Weights of a small transformer language model.
Architecture: LayerNorm before each block, learned positions, biases, tied embeddings.
Each number is 128 + 32 x the weight over its row's rms, rounded and kept within 0 to 255. Layers, rows and columns count from 0. The size above them is the row's rms in percent of the matrix's.

# layer 14 MLP down, 160x640, rms 0.0592, rows 55-108, columns 256-383
size [ 98  98 103  93 104 105 100  97  99  99  98 101 100  98 102  98  99  96  96  99 101 103 100  99 103 103 101 103 105 101 103 102  99  98 101  96  97  98  96  97  99  98 100 100  99 102  95 104 103  99 102 105 104 105]
[[140 159  52 165 151  98 169 125 161 114  98 199 144 103 151 161 147 148  70 120 110 112 131 124  84 133 187 153 123  91 192 111 115 147 180 131  95 129 182 117 107 122 103 140 160 128 138 149 122  86 133 176  96  87 129 138 134 148 119 112 127 171 115 114  74  88 133 145  94 195  91 158 105 143 159 177 123 127  95 163 161 111 176 145  80 197 118  85 158  91  68 133 152 136 173  45 154 171 137  48 145 116 149 155  58 123 109  55 122 122 110 182 149 118  95 114 144 146 148 168 103 178 122 167  79 116 123 162]
 [141 182  67 160 213 139 141 121 143 174 152 127 136 102 133 116 141 124 132 123 162 161 133 151 161 111 111 135 171 128 147 137  78 158 158 115 202  96  68 210 128 107 130 150  92 124 164 170 168 116  98 150 141 104 166 147 147 141 146 170 135 153 115 155 104 144 125 123 156 168 161 107 104 113 151  82 173 112 152 196 120 139 126  87 190 145 109  99  59 112 137 115 154 119  90 106  60 116 137 147  93 164 151 104 122 135 145  92  95  90 111 137 117 175 125  71  81 124 109 188 142 121 156 124 147 107 165  78]
 [ 96 149 198 191 123 110  92 133 156 124  90 186 113 148 104 181  90 105 171 114 144 118  63 121 157 103 122 119  96 138 122 164 104 123 174 114  76 167  87 137 116 194 123 127 120 108 165  94 165 113  81  75 110 212 150 209 159 106 156 120 164 126 111 173  83 136 125 107  85 112 134 124 155 121 114 172 106  96 158 125 106  48 110 124 156 112 129 105 127 185 104 151 134 106  76 147  94  75  89 146 142 131  99 176 127 141 120 115 145 118 129 123 159 187  99 202  65 150 126 146 115 134 144 129 140 107 189 140]
 [110 145 123 117 145 137 175 168 182 162 140  99 149 153 218 121 161 136 128 152 156 139 114 144 120 162 134 157 158 167  82 116 117 123 135 143 150 155  74 101  84 108 140 134 149 121 135 131 164 139 120 138 129 148 239 147 151 223 122 113  89  73 143 154 103 133 146 118 140  78 109 106  63 143 133 125  87  73 127  78 121 104 153  69 113 196 130 231 138  88  92 144 121 124 152 117 170 137 143 169 123 154  80 155 118 151 102 157  86  92 135  99 105  98  94 171 106 111 170 150 142  80 161 139 146 136 155 155]
 [ 86 139 134 166 100 153  57 146 130 128 103 128 104 143 143 129 115 103  61 102 189  85  79 130 104 159 156 159 171  88  55 108 148 179 149 120 136 141  79 110 132 147 149 127 131 133 118 160  93 119 132 176 146 126 133 183 102 164  93  88 101 133 106 119  96 136 175 143 134 134 110 122 152  80 111 103 191 125 129 127 205 130 117  93 182 123 171 125 147 137 120 117 155 167 102 130 179 221 188 108 104 157  97 108  82 185 120 105 163  76 129 128 142 178  97 128 160 131 125 115 154  66 193 120  78 107  80 133]
 [117 107 114  94 141 142 118 175 128 135 121 162 139 142 114 171  80 153 111 121 112 127 152 128 113 149 144 127  81 175 137  90 167 112 174 130 110 100 124 128 163 109 116 137 118  91 110 100 140 120 103 156 124  77 124 190  83 186 209 169 101 117 110 147 198  91 139 131 119 127 121 124  92 111 101 112 151  77  98 186 100 146  36  91 101 135 138 169 101 104  98 115 177 172 109 101 120 122  92 108 131 161 148 152  96  93 100 149 151 128  94  74 107 100 186 127  68 154 122  72 113 161 106 124  71 131 105 115]
 [148  91 126 128 151  97 165  92 134 111 143 109 179 193 108 168 122  76 163 138 125  99 119 130  93 174 107 137 136 114 142 124 122 113  91  90 132 147 159 144  82 138 119  93  88 115 146 184 128  65 122 137 155 143 178 131 166 145  98 122 109 180 123  92 136 171 114 206 174 125 166 139 128 104 164 125 121 104 154 138 141 175 113 116  84 186 112 150 136 115  79  91  95 130 121 150  95 127 164 142 137 125 183 156 147  86 134 126 136 139 145 109 126 152 176  89 155 140  80 185 109 145 138 116 133 104 159 153]
 [142 100  92 112 124  55 154 141 113 134  98 167 134 119 126 187 154  76 106 145 143 148 111 100 123 139 176 138 123 157  99 186 123  78  60  81 196 138 134  60 143 149 116 134 114 213 130 164 160 197 163 201 151 182 114 122 109 106 164 176 138 112 101 127 102 155 166 144 136 128 110  75 124 125  98 136 117 103 129 157 128 173 184 103  69 126  76  55 118 115 158 146 102 155 179 133 144 144 162 173 126 128 181  96 158 113 196 136 121 118 144 142 129 107  84 120  89  97 107  97 120 159  89 113  96 179 120 150]
 [114 140 166 163 124 142 116 127 142 118 144 145 126  78 115 144 120 159 126 207 205 146 100 175  89 171  90 103 111 127 153 155 130 130 117 108 139 152 110 128 146  80 131 126 141 143  84  99 107 105 118 101 148 129 160 127 160 104 155 125 147 117 111 131 128 112 156 124 151 156 170 123  56 105  97  99 168  88 101 132 120  84 102 147 167 123 137 129 153  95 164 132 174 143 114 145 133 126 159 126 131 146 108 197 195 167  99 142  35 130 118  98 170 159  96  76 139 103 140  82 210  99 105  76 126 102 135 172]
 [155 132 122 112 103 118  99 149 176 103 181 120  96 175  99 130 130 171 119 152 108 111 164  81 117 108 136 145 105 163  98  93 114 131  66 108 161 109 117  84  87 117 133 163 162 161 149 117 119 144 135 211 157 102 178 109 122 147 131 150  82 160 127 139 145 127 126 130 142 135 141 134 127  98 176  98 115 144 130 118 157 107  60  93 108 114  56 149  89 184 124 123 133 107  91 106  73 143 127 190 168 132 133 145 132 100 112 117 138  67 117 107 174 109  33  73 119 126 143 101 121 112 129 151 112 210 115 142]
 [ 89 178 136 136 107 139  93 169 157 125 164 113 125 145 126 151  76 123 186 117 106 131  82 141 120 147 178 115 174 115 159 123 104  78 125 144 143 128 108 106 184 105 186 154 156  89 105 156 127 120 149 179 149 152  75 107 155 141 106  82 172 172 119 109 180 141 152 158  81 154 164  77 142 100 215 110  70 116 171 154  94 101 135 165 115 133 126  89 148  58 137  63 191 149 109  98 113 110 126 211 136 121 185  78  89 139 132 144 127 130 156  92 143 140  91 119 115  77  88 155 163 166 122 114 210 149 132 165]
 [134  95 183 150 164  75 112 122 141 162  98 124 179 145 161 132 119  81 145 111 115 222 197 111 129 121 154 115 154 170 146 104 137 104 176 168 121 193 103 116 163 137 139  42 126 146 135 109 126  99 128 141  90 141 134 166 212  95 148  98 135  88 151 175  94 137 139 136 129 171  77  78 134 131 166 111  69 199 156  67 104  42 111 114 165  98  89 197  85 172 121 149 146  95 106 157  88 104 178 140 132  93  83 186 156 126 147 132 157 206 120 105 131 184 111 153 143 111 158 109 162  81 139 126 114 122 102 150]
 [160 117 112 169 206 108 134  50  97 183 206 119 130 152 153 192  93 154 150 114 164  82 101 135  99 148 134 103  92  99 128 160 109 172 186 149  89 153 122 144 105 143 159  89 152  88 139 119 163 138 122 151 107  94 143 132  79 121  80 139  89 102 133 120 105 133 129 126 128 151 102 203 140 128 159 166 184 130 121 116 102 114 167 145 116 164 102 116  92 159 130  92 128 118 124 161 141  96 153 140 198 203  99  87 117 105 156 174 143  87 136 140 154 106 186 109 118 151 105 148  56 163 187 122 177  77 149 214]
 [166 162 101  92 111 146 111 129 124  74  81  67 110 127 140 159 138 189  62 166 113 154 175 178 139  78 125  92 108 119 139 161  89 110 125 129 154 106 180 146 146 150 139 120 142 133 160 177 128 111 166  76 149 122 120 114 113 108  97 107 159 112 191 136  99 144 162 138 116 127 135 139 102 139 115 103 131  77 123 126 170 171 120 172 126  93 135 145 116 143  85  69 129 140 142  87 115  92 101 146 115  63 181 153 121 161 100 182 109 137 127  85 156  99 181 105 121 142 191 148 185 134 119 170  68 117 163  99]
 [195 142 102 135 145 105 133 125 100 156 132 130 134 100 155 123  88 127 160 123 151 137 138 141 101 163  88  94 119 126 142 146 155 149  83  83 101 158 135  57 136 179 133 151 134 136 131 140  78 111 121 152 134 154  95  80 143 122 141 152 138 181 107 129 139 114 141  93  53 148 106  96 131 111 128 136 142 172 120  98 115 125 117 107  81 113 148 161 162 127 110 141 152 132 119 161 156 109 108 100  81  68 109  63 147 126 113 141 143 105 156 110  84 126 124 125 100 111 114 179 128 126  97 179 114 148 128  69]
 [141 148 140 114 157 140 170 142 151 151 157 104 132  87 213 180  96 107 155 123 142 153 132 135  86 235 153 153 132 175 130 182  86 102 111  53  82 191 183  80 142 127 139 150 119 110 156 148  90 116 192 108  88 166 140 143 151 109 171 163 130 133 117  73 136 140 184 154 180 150 135 100  95 148  95 129  77 136 160 106 149 171 140 127  98 129 156 142 170 148 127 136  62 120 115 125  62 125  91 128  86 105 110 107 108 107 167 105 136 151  88  85 114 118 113 145 113  99 141 108 166 121 145 175 113 108 115  42]
 [151 118  90 116 150 110 131 138  81 128 129 195 147 133 132 112 171  67 155 182 178 169 194 155  98 139 127 100 109 159 148 144 114  93 161 100 116 103 116 100 157 196 135 155  92 162 147 118  79  93  85  79 106 114 176 122 151 127 114  95 122 131 126 129 195 128 141 115 129 168 143 120 152  90 123 157 168 188 142 156 146 141 127 148 101 124 109 101  91 141 149 113 164 137  72 140 105 115 117 150 105 150 109 162 119 194 121 167 137 157 177  89 146 131 137 128 109 185 155 197 103 159 159 108 127 131 216  89]
 [117 132 134 142 154 133 135 105 118 133 145 144  98 139 131  98  56 142 136 138  90 155 138 146 148 146 106 107  93  43 125 136 146 162 162 157 197 161 132 118  99 127 105 126 147 138 203 130 122 100 179  57 131 120 150 137 103 119  98 163 164 166 101 101 184 107 185 143 159 116 132 150 102 105 186  97 171  81 108 130  89  96  91 138 168 147 106  91 165  95  87  87  78 214 183 154 110 151 102 124 227 123 130 141 126  92 134 110  84 155 148 124  97  93  84 140 126 160 133  78 151 102 128 129 130 171 151 128]
 [157 159 122 161 157  93 138 116 122 160 144 100 136 117  98 130  69 144 132  96  99 114 135 163 116 148 158  69 122  74 121 150 154 161 133 138 136 147  79 142 199 121 148 133 117  64 130 169 154 122  79 143 101 126  97 143 149 119  96 112 201 183 153  79 174 115 165 107 100 154 157 136 125 133 167 162 113 132 133 130 142 134  89  91 117 109 118 120 152 133 121 119 141 110 154 218 120 108 145 130 140 169 144 153 152 166 156 130 144  76  48 149 132 137  64 190 168 110 139 179 114 154 100 196 143 124 168  94]
 [132 163 160 142 136 102 170 111 170  71 110 115 124 130 124 123 175 151  91 137 109 152 126 125 125 139 107 126  66 123 176 193 150  98 153 237 169 145 147 139 131 125 154 167 195 130 115  95 180 150 131 132  64 118 119  62 173 167 143  82 144  91 110 189  99  83 121  82 132 125 136 153 118 122  53 139 162 189 105 154 110 132 112 162  61  68  97 111 203 140 135 155 101 178 121 125  87  98 144 149  89 152 121  94 138 132 107  91 153 111 130  47  79 149 106 128 138 186 120  79 120  78 117 110 100 115 135 118]
 [122 145 120  58 173 115 106  77 140 141  99 122 173 101 151  58 135 107 107 149 148 120  92 115  99 126 201 101 159  80 142 108 180 124 187  97 115 164 117 102 157  75 140 130 105 125 142 183 193  68 123  72 135 105 146 165 140 164  95 109 128 128 151 165 105 136  87 180 135 155 114 158 100 131 101 116 158 165 109 179 136  81 180 110  77 175 132  71 114 184  91 127 119 121  82 101 147 172 132 189 187 107 149 126 173 120 107  74 102 158 171  65 109 162 101 121 152 132 150 170 114 127 131 106 118 123 118  91]
 [122  85 152 105 133 123  67 147 110  77 146 140 194  89 131 177 106 169 170  97  88 137 147 135  98 151 116 138  90  83  79 100  67 162 141  79 127 164 160 168  81 142 101 124 110 120  92 153  89  76 116 178  72 126  93 124 121 161 122  86 199 136 149 156 131 146 139 196 122 127 143 102 122 144 127 150 168 138 184 111 131 143 128 161  85 138 142 159 161  79 101 124 160 145 121 163 129 193 169 129 131  92 105 103 114 146 145 133  74 148 131 164  88 159 228 122 155 120 135 133  71 141 111 133 104 134  73 132]
 [134 106 137  78 171 100 117  88 135 169 158 169 147  74  75  49 154 127 157 125 104 130 160 128 162 121  81 155 125  91  90  76 120 156  99  79 175 173 135 150 171  98 131 146  88 133 138 108 113  82  94 127 172 150 137 143  79 151 134 149 129 183 116 155 191 171 118  82 138 131 104 176 149  86  85 102 122  96 111  40 186 126 107 212 152 173 122  77 109 108  99 120 173 109  90 110 111 167  95 152 115  91  92  94 119 111 128 124 129 133 194 107  94 104 192 155 127  84  92 147  76 159 147 125 125 117  41 130]
 [146 116 159 190 217 132 139 119 150 135 138  97 149 135 142 141 111  91  72 145  54 112 106 120 159  89  58 153 138 176 105 118 117  82  89 156 136 103 119 121 175 149 122  83 152 107 119 143 125  59 131  91 104 122 117 154 160 131  90 100  72 104  63 112  64 106 116  92 178  29 150 157 140 113 192 125  96  64 101 172 140  87 115 126 107 135 159  40 138 120 149 111 171 113  97  93 145 159 113 125  49 178  84 167 150 156 142  65 118 152 112  69  97 166 111 137 140 113  94  97 159 133 101 119 101  86 143 165]
 [ 88 153  53 127 174 160 140 115 174 155 156 148 114 130 108 180  90 184 120 142 150  75 102 156 156 141  98 148 172 130 147 120  93 133 135 142 141 115 138  23 129 168 107 116 148 134 119 158  55 165 130 119 105 147 100 109 119 132  69  97 166  97 132 165 181 156 135 125  43 182 114 149 141 130 140 152 150 132 151 127 136 105 192 168 101  87 154 128 166 115 130  98 188 128 138  90 106 179 191 190 107 138 125 144  85 114 139 138 158 108 112 115 148 128 135  76  77 148 145  53 118  98  95 102 136 102 142 107]
 [119  82 131 131 112 103 102 132 129 128 123 169 129 191 159 151  73 174  76 148 150 154 100 146 123 167 122 112 155 153 154 126 161 120 165 155  91 121  69 135  87 186  99 101 148 168 160 136 176 101 139  72  98 115 116 126  93 148 138  85 109 100 106 118  84 135 114 126  72  98 171 135 123 141 121  97 168 158 124 195 156 145 165  91 144 144 146 106  73 143 125 130 158  85 162 145 142 123  78 108 119 166 131 163 113 112 103 123 118 173  91 157 156 130  97  87 108 109 160 116 137 168  96 118 129 119 132 117]
 [124  93 157 160 163 171  87 109  73 136 171 180 155 114 145 153 106 110 136 136 106 131 136 110 118 131 134 177 160 134 218 151 152 174 155 134  85 104 118 158 156 143  94 130 183 104 183 127 131 148 158 162  60   6  88 106 174 133 139 130  68 215 102 109  68 111 103 123 160 145 160  80 142 104 125 127 111 109  56 117 161 186 104 112 106 156 136  84 116 145 112 151 166 139 144 153 122 133 100 138  97 115 119  77 111 140 151 146 167 101 121 179 102 136 152 148 143 162 155 167  97 132 116 126 113 147  97 108]
 [102 101 106 116 175 169 158 114 114 126 129  99 153 171 156  91  89 183 142  76 143 104 136 106 135 154  74 104 157 152 175 174 144 122 128 117  96 110 146 124 125 139  95 128 130 171  90 140  87 106 120 100 107 136 189 150 110 115 148  49 126 140 156  93 145 131 109 139 170 136  91  68  85 122 145  96 164 134  97 119 105 100 162 163  61  98 125 134 186  63  73 142 138 153 192  74 148 118 120  95 101  48  97  54 185  95 137  97 151  97  73 181  93 141  81 137 153 149 110 112 142 132 152 165  66 140 114 161]
 [155 101  89 123  96 130 166 126 120 112  97 140 156 130 137 154  87 120 144  87 113 147 159 154  80 115 106 100 105 151 193 107 104  86 100 112 114 144 145  81  85 121  86 118  96 136 127 139 188 157 115 132 108 153 116 174 118 145 150 140 151  91 149 153 149 133  39 109  50 144 149 204 184 105  79  89 107 173  69 151 174 103  84 195 136  84  58 103 140 140 133 156 174  83 167  59 122 127 107 126 131 131 106 114 162 138 112 117 134 128 189 107 102 121  85 147 132 147 134 173 206 118 142 102  94 133 124 129]
 [100  61 141 102 130 127 125 148 147 120 109  76 162  94 129 143 113 163 153 141 171 118 185 129 107 119 109 119  76 138 143  29 155 115 107  91 113 102  96 127 148  66 140 181 169 112 217 114  80 123 211  85 131 109 118 173 110 136 146 130 103 108 109 107 162 160 117 137 126 109 178 135 124 125 116 141 147 121 205  86  97 141 102 159  97 122 158  90 118 137 188  84  83  84 131  94 143  52 120 112 121 203  99 155 172 135 164 125 140 162 135 110  79 174 127 176 123 163 224 114 166 143 107  93 119 103 106 111]
 [142 126 154 133 109 115  93 123 146  68 139 135 120 184  76 178 140 151 110 122 136 124 153 181  98 119 170 173  88  86  98 136 133  87 125 166 110  85 174 175 132 104  85 142 135 117 179 185 131 121 190  52 157 123 141  78  82 122 145 162 172 139 138 131  45 139 170 123 162  94 122 138 162  90 146 189  68 168 126 125 146 132 150 151  82  84 153 163 194  92 113 150 107 153 154 164 114 139 126 110 135  90 145  96  96 147 143 102 122 135 162  84 152 116 144 102 202 115 174 106 160  93 113  97 128 193 157 166]
 [ 99  95 122  97 106 136 130 121 135 166 103 146 148  99 135 170  60 100 146 147 119 161 174 153 168  88 127 124 150 112 150 191 121 135 210  63 115 123 116 116 137  95 142 191 169 102 147 128 136 124  94 106 130 128 120 153 120 135 193 100  80  81 135 100 131 125 116 158 165 100 113  82  89 186 166 139 148 175 172 123 134 142 101 134 107 134 108 174 106 177 125 153 192 113 170 121 185 126 106 144 111 147  40 108 165 145 184 130  84 105 111 190 170 119 120  79 132 122 112 107  33 183 124 172 179 139 110 139]
 [115 102 123  84 129 110 119  57 166 141 120  89 125 142 114 155 153  95 122 112 172 176 140 159 193 159 157 141 163 145 131 177 130 155  96 178 151  98 139 136 145 104 177 136 155 134 107 103 165 126 135 118 143  57 112 127 112 147 145 160 115 153 102 152 177 158 129 109 123  92 132 154 139  37 161 118 157 120 113 128 139 158  89 159 129 137  95 142 138 170  95 128  82 130 124 154 122 149 167 112 126 105  81 119 111  95 110 145 152  98 117 110 114 131 143  84 137 109 122 171 200  62 165 187 119 105 143 149]
 [121 122  98 100  99  95 145 197 212  83 136 166 167  88 112 119 120  99 112 111 176 106 142 146 141 125 132  90 151 141 207 151 218 134 148 107 108 132 132 117 139 128 171 135 151 108 100 113 155 116 105 210 115 220 114 101 156 136 128 116 117  47 170 171 132  78 101  79  67  93 151 104  78 136 132 163 189 114 182 152  92 169 217  86 168 159 134 149 160 135 132 136 155 151 175 100 181 133  91  90  76  95 201 159 101 164 123 122 101 120 121 148 121 109 141 155 148  97 139 141 117 121  81 101  91  85 167  54]
 [ 64  83 127 174 144 169 165 146 108 109 159 101 100 176 215 131 141 243 138 123 173  76 106 102 126 157 129 177 176  96 167 139  87  75 134 146 133 211 165 163 215 138 117 136 168 109 117 157 124  51 134 189 162  81 107 140  92  73 151  89  50 102 122 142 147  91  91 124 142 108  91  83  77 198  92 177  90  99  76 118 115 100 114 125 140 149 113 142 159  87 132 115 145  77 158  93  99 137 105 133 132 146 149 163 126 144 118  80 137 152 120 131 147 104 135 130 136 126 153 170  95 142 100 142 176 145 145 129]
 [142 136  84 114 140 125 151 125 142 113 105 154 150 134 133 112 148 120 145 165 174 118 101 167 107 100 128 108 103 125 159 103 131  87  91 136 148 160 102 126 108 118 142 143  96  88  90 148 128 162 144 122 163 101 108 167 162 159 108 118 172  93 123 126 136 163 173 126 165 116 122 106 154 177  73 161 106  86  81  51 150 123 119 122 151  93 135 183 115 100 142 150 132 147 141 109 150 133 104 135 145 173 100 140 147 118 181 166 132 121 164 171 103 178  92 115 144 139 125 145 163 147 151 167 136 129 129  87]
 [182 132 182 180 168 166 136 114 158  97 151 177 123 153  90 120 130 188  89 182 100 126 155 152 119 154 150 113 120  70 152 153 108 145 120 134  94  68 165 176 139 183 161 129  93 208 122 115 106 136 226 121 130 154 183 164 181 132  99 101 146 120 141 118 101 130 155 166  80 160  95 142 173 130 143 139  92 144 141 152  80 175 131 115 171  95 142  70 128 109 111 123 118 125 124 175 160 137 156 157 159 154 138  36  99 117 131 147 115  64 105 136  75 112 121 107 153 129 153  97 116 113 175 107  77 142 130  89]
 [153 125 163 174 213 132 125 103 131  91 206 158 105 146 138 119 120 139 101 165  66  99 163 146  80 124 176 181 102 159 115 123 103 145  83 167 113 140 105 164 127 165 141 180 154 110 171 155 154  85 139 166 110 106 111 116 213  93 182 142 143 101 145  70 110 135 130 115  83 163 115  94 147 132 147 155 112 139 107 184 137  95 137 162 111  60 123 138 127 124 139 127 164 165 157 162 126 200 111 164 121 133 149  71  42 183 129 113 111 122 115  80 168 140 134 115 140 166 167  96  97  74 139 106  80 160 147 100]
 [135 108 173 158 184  96 142 104  97 170 147 126 185 118 193 158  67 141 129 156  53 134 130  87 123 145 126 127 128 117  91  94 112 123 148 119 129 138  70 151 138 129 125 127 122 134 126  98  88 156 139 123 136 171 117 181 154 100 115 133 133  81 135 123 100 136 114  88 104 137 139 114 142 122 166  77 124 165  83 153 144 138 127  95  87 144 132 147 107 157 116 157 107 149  82 136  98 111 131 167  97 124 150 186  96  53 169 119 114 131 123 142 124 119 113 109 128 135 114 133 119 116 166 120 123 182 137 159]
 [ 98 162 249  85 133  65 113 184 171 135 126  79  96  92 182 160 164 133 158  89 121 116  78 191 116  63 120 123 190 104 158 109 143  64 124  92 139 143 127 113 110 196 110 144 128 162  58 144  53 135  68  81 193 140 139 132 180 135 110  74 163 165 144 165 162  92 153 143  91 104 159 120 163 130  90 111 101 157  96  95 150 136 147 107 120 192  99 114 168 144 104  92 145  86 168 145 141 126 150 118 111 126 126 126 131 104 163  98 149 141 166  89 131  94 188 178 103  48 100 168 131 165 147 121 147 177  97  94]
 [117 139  74 128 107 100 140 146 161 127 108 154  72 105 135 108 185 121 176  97 129 121 165 130 124 201 128 107  84 136 188 111 110 126 141 111 129 153 108 103 110 124 153 163 148 171 158  59 117 132 127 157  53 160 119 103 151  97 163 126 115  75 135  62 172 147 134 122  64 156 130 169 211 114 125  99 169 141  79  84 103 142 118 111  65 150 131 104 144 145 135 139 110 107 109 185 139 148 159 129  90 126 178 148 139 154 132 111 133 116 139  49 160  96 170 127  81 105 145 162 122 141 135 147 144 143  45  76]
 [ 91 180 137  94 151  76 114 151 105 150 103 136 168  62 135  91 153 126 157 205 202 128 124 108  85  98 129 123 102 161  42 131  71  70 137 102 133 140 117 140  82  71 133 129  85  95 150 125  88 198 115 146 182 168 157 136  95 112  98  99 132 150 160 162  78 132 106 117 125 137 108 121 136 146 151  71 178 110 167  60 184 118 105 103  96 131  96  88 125 136 120 108  91 126  89  92 179 152 143 114  90 148 187 127 170  85 119 130 109 106 112 146 143 121 186  67 111 118 162  70 119  93 169  94 172 120 142 150]
 [165 110 109 155 126 137 150 117 126  82  80 165 158 156 208 105 127 140  66 167 132 174  58 146 147 116 135 149 163  71  32  75  67 119 154 119 170 107 176 144 142 135 205 113 112 143 108 147 130 126 153 146 157  94 135 160 100 134 117 116 129  98 135 140  91 143 155 107 120 124 114 132  93 113 156 114  93 130  90 124 181 101 170 152 138 160 103 102 131 106  91 159 164 153 154 187 140 135 107 156 149 102  98 114 199 112 122  75 148 186  49 134 143 116 140 104 106 132 111 128  88 128 146 131 243 108 136  76]
 [178 146 103 139 181 189 135 109 131 128 131 157 121 118 134 146  58  49 167 126 104 137  88 131 192 145 124 162 162 135 124  92  98 121 119 129 176 171 136  84  97  99 130 166 138  81 102 146 116 162 210 140  52 167 106 145 137 128 101  99 133 130  79 112 142 156 130 138 155 171 178 125 170 120 115 147  62  75 104 141  93 108 134  82 187 226 108 116 166 100 109  38  81  92 151 106 133 153 121  83 133 148 152 152 165 136 121 124 143 157  99 195 106 106  92 172 119 169 144 109 105  77 146 113 157 135 173  85]
 [207  93  94 118 154 194  97 142 121 122 158  88 136 154  72 163 122 107 156  87 103 132 123 145 158 112 159 123 107 135 137 124 121 144 151 137 117 112  98  98 129 175 165 118 106  73  82 124 131 105 160 159 188 132 133 116  88 114 132 177  96 126 122  74 226 151  82  93 126 111 106 142 120 134 120 124 154 113 112 144 108  69 183  74 179  98 111  87  81 147 157 111 181 127  67 153 185 107 100 112  90 135  97 135 111 135 109 166 129 114 107 169  99 148 144 106 119 119 129 158 138 131 166 139 126 130 140 139]
 [107 101 149 105 109 170  81 134 170 123 131  76 122 163 144 120  97 114 158 164 157 147 129 178 137 134 152 142 159  87 121 142 125 125  98 156 112 156 124 117 127 134 133 147 100 119 184 165 143 121 111 153 137  95  81  61 162 149 101 108 125  86 124 152 180 122  97  85  94 106 132 150 148 169 104 210 121 150 138 125 105  89 148  93 168 181 127  63 143 157 139 146 144 115  77 135 116 161 166 123  96  92 113  74 138 129 121 152 162 160 123  90 183  89 140 138 116 137 149 161 121  95 115 197 191  77 103  86]
 [175  95  84 121 197 158  95 147 115  74 116 158  97 108 125 184  68 183 104 108 128 135 131 119 140 116 137 122 136 153 194 121 219 152 128  89 108 128 112 145 194 166 123 117 137  48 115 146  98 161  88 111 160 112 133 139 134  74 150 154  77 150 102 130 145 149 176 108 183 157 114 101 162 140 162 188  79 131 134 149  32 138 190 142 129 122 194 120 177  67  78 126 105  92 116 138 109 133 120  89 152 123 132 102 121 171  78 138 129 135 105 116 147 160 141 134 180 158 128  93 114  76 104  89  89 110 107  87]
 [155 135 131 131 118 122 140 105 171 120  89 128 160 156  50  91 142 151  89  76  98 131 108 126 168 119 129 193 115 119 122 177 116 105 198 102  93 161 131 181 123  68 104 101 153 138 127 101  88 126 125  94 185  98 159 104  79  76 134  90 180 108 109 100 135 126  99 157 130 116  98 106 130 148 108 142 164 170  94 116 183  68 152 106 108  96  85 105 171 122 100 101 156 147  78 136 120  45 131 131 157 160  90  73  85  38 108  55 107  93 146  86 182 136  73 127 129 105  96 152 164  74  73 136 148  95 138 147]
 [125 162 152  67  84  97 124 171 107 133 108 117  98 110 117 130 136 161 123 119 104  96 103 137 132  94 124 130 100 168 107  95 128 153 145 203 141  96 109 125 119 174 119 140 152 124 149  75 186 135 102 124 146 136 156 156 136 137  95 157 105  78 143 153 121  84 146 149 163 138  97 145 147 117  94 223 119  50 124 144 100 136 147 121 129 118 111 120  70 121 172 147 120 140 122 101  94 122 124 116 124  75 102 109 136 158  97 173 111  94 109  79 141  85 152 141 120 140 181  32 136 116 116 124 111  97 137 109]
 [154 138 174 139 124 165 143 150 108 144  58 110 159 103 135  98  56 135  98 129 129  91 107  61 130 136 204  81 101 150  57  90 161 170 141  77  83 169 152 114 170 146  52 167 126 100 110 126 181 155 124 196  84 114  98 136 162 170 197 132 141 133 149 145  78 122 160 172 122 115 136 113 121 131  81  44 110 138 121 169 182  76  99 107  88 129 126 128  82 160 181 143 137 124 176  94  86 116 172 109 114 102 124 169  85  91 143 140 134 127 142 116 103 104 144 156 118 112 115 141 103 154 109 129 113  98 133 181]
 [154 130 127 161 183 175 122  58  83  95 157 132 162 115  54 148 130 114  92 144 117 160 115 150 151 152 113 155 126 116 186 101 157 140 124 156  93 106 106 132 115 137 192 108  99 154 139 165  85  43 125 142 133 148 165 115 137 115 181 138 127 158 131  82  61 116 158 131 149 163 164 144  92 163 132 107 149 106  61 104 141 132 135 187 134 127  97 138 107 111 124 111 107 111 161 127 107  90 138 142 145 117 204 128 158 138  79 124 130 102 114  69 190 153  51 132 201  92 128  84 198 126 150 178 160 138 148 177]
 [143  93 151 114  91  95 103 104 126  81 191 149 166 121 123 110 149 146 142 162 171 120 205 137 154 110  82  87 119 122 128 125 144 151 144 138 160 112 135 110 121 141  86 118 148 127 133 146 102 111 138 150 162 162  52 176 102 172 117 106 118 114  96 217 140 140 128  95  98  82 123 182 139 168 151 131 153 150 200  88  88 199  79 136 143 166 135 168 128 136 123 163 100 142 140 100 123 100 127 109 147 118 134 102  82 102 169  88 122 113 188  82 129 183 158 143 132 116 162 124  97 118  86 163 156 174  38 126]
 [ 91 102 113 142 146 145 132 151 100 147 124 126  98 187 110 128 151  82 132 147 139 116 135 119 177 105  89 180 166 102 117 142 187 153 121  99 151 136 114 152 188  90 132  61 103 184  85 202 175 134 130  77 128 147 139 136  70 149 126 165 134 197  73  92 158 148 149 126 160 112  97 100 107 105 121 109 148 101 122 103 142  83 138 107 155 106 160  65 123 104  79 126 108 124 164 140 119  69 152 129  69 135 149  69 131 172 115 167 168 147 104  96 156 165 157 160 131 156  82  90  94 154 127 132 117 124 132 125]
 [160 159 143 174 127 141 192 141 152 155 127 221 147 125 107 181 165 112 128  99 120 165 145 128 155  95 125 154 118 126 162 190 151  97 102  98 130 144 103 118  71 115 132 107 150 101 145 119 122 148 145  98 164  99 153 116 122 129  95 153 100  86 130 113 152 121 131  88  83 102 101 159 114  82 216 133 110  80 140  89 175 109 182 168 125 145 162 134 155 147 135  86 140 112  83 138 162 159 112 215 149  92 156 136 132 134  88 124 110  95 110 123 164 122 131 141 113 145 112 121 101 132 144 124 224 155 132 102]]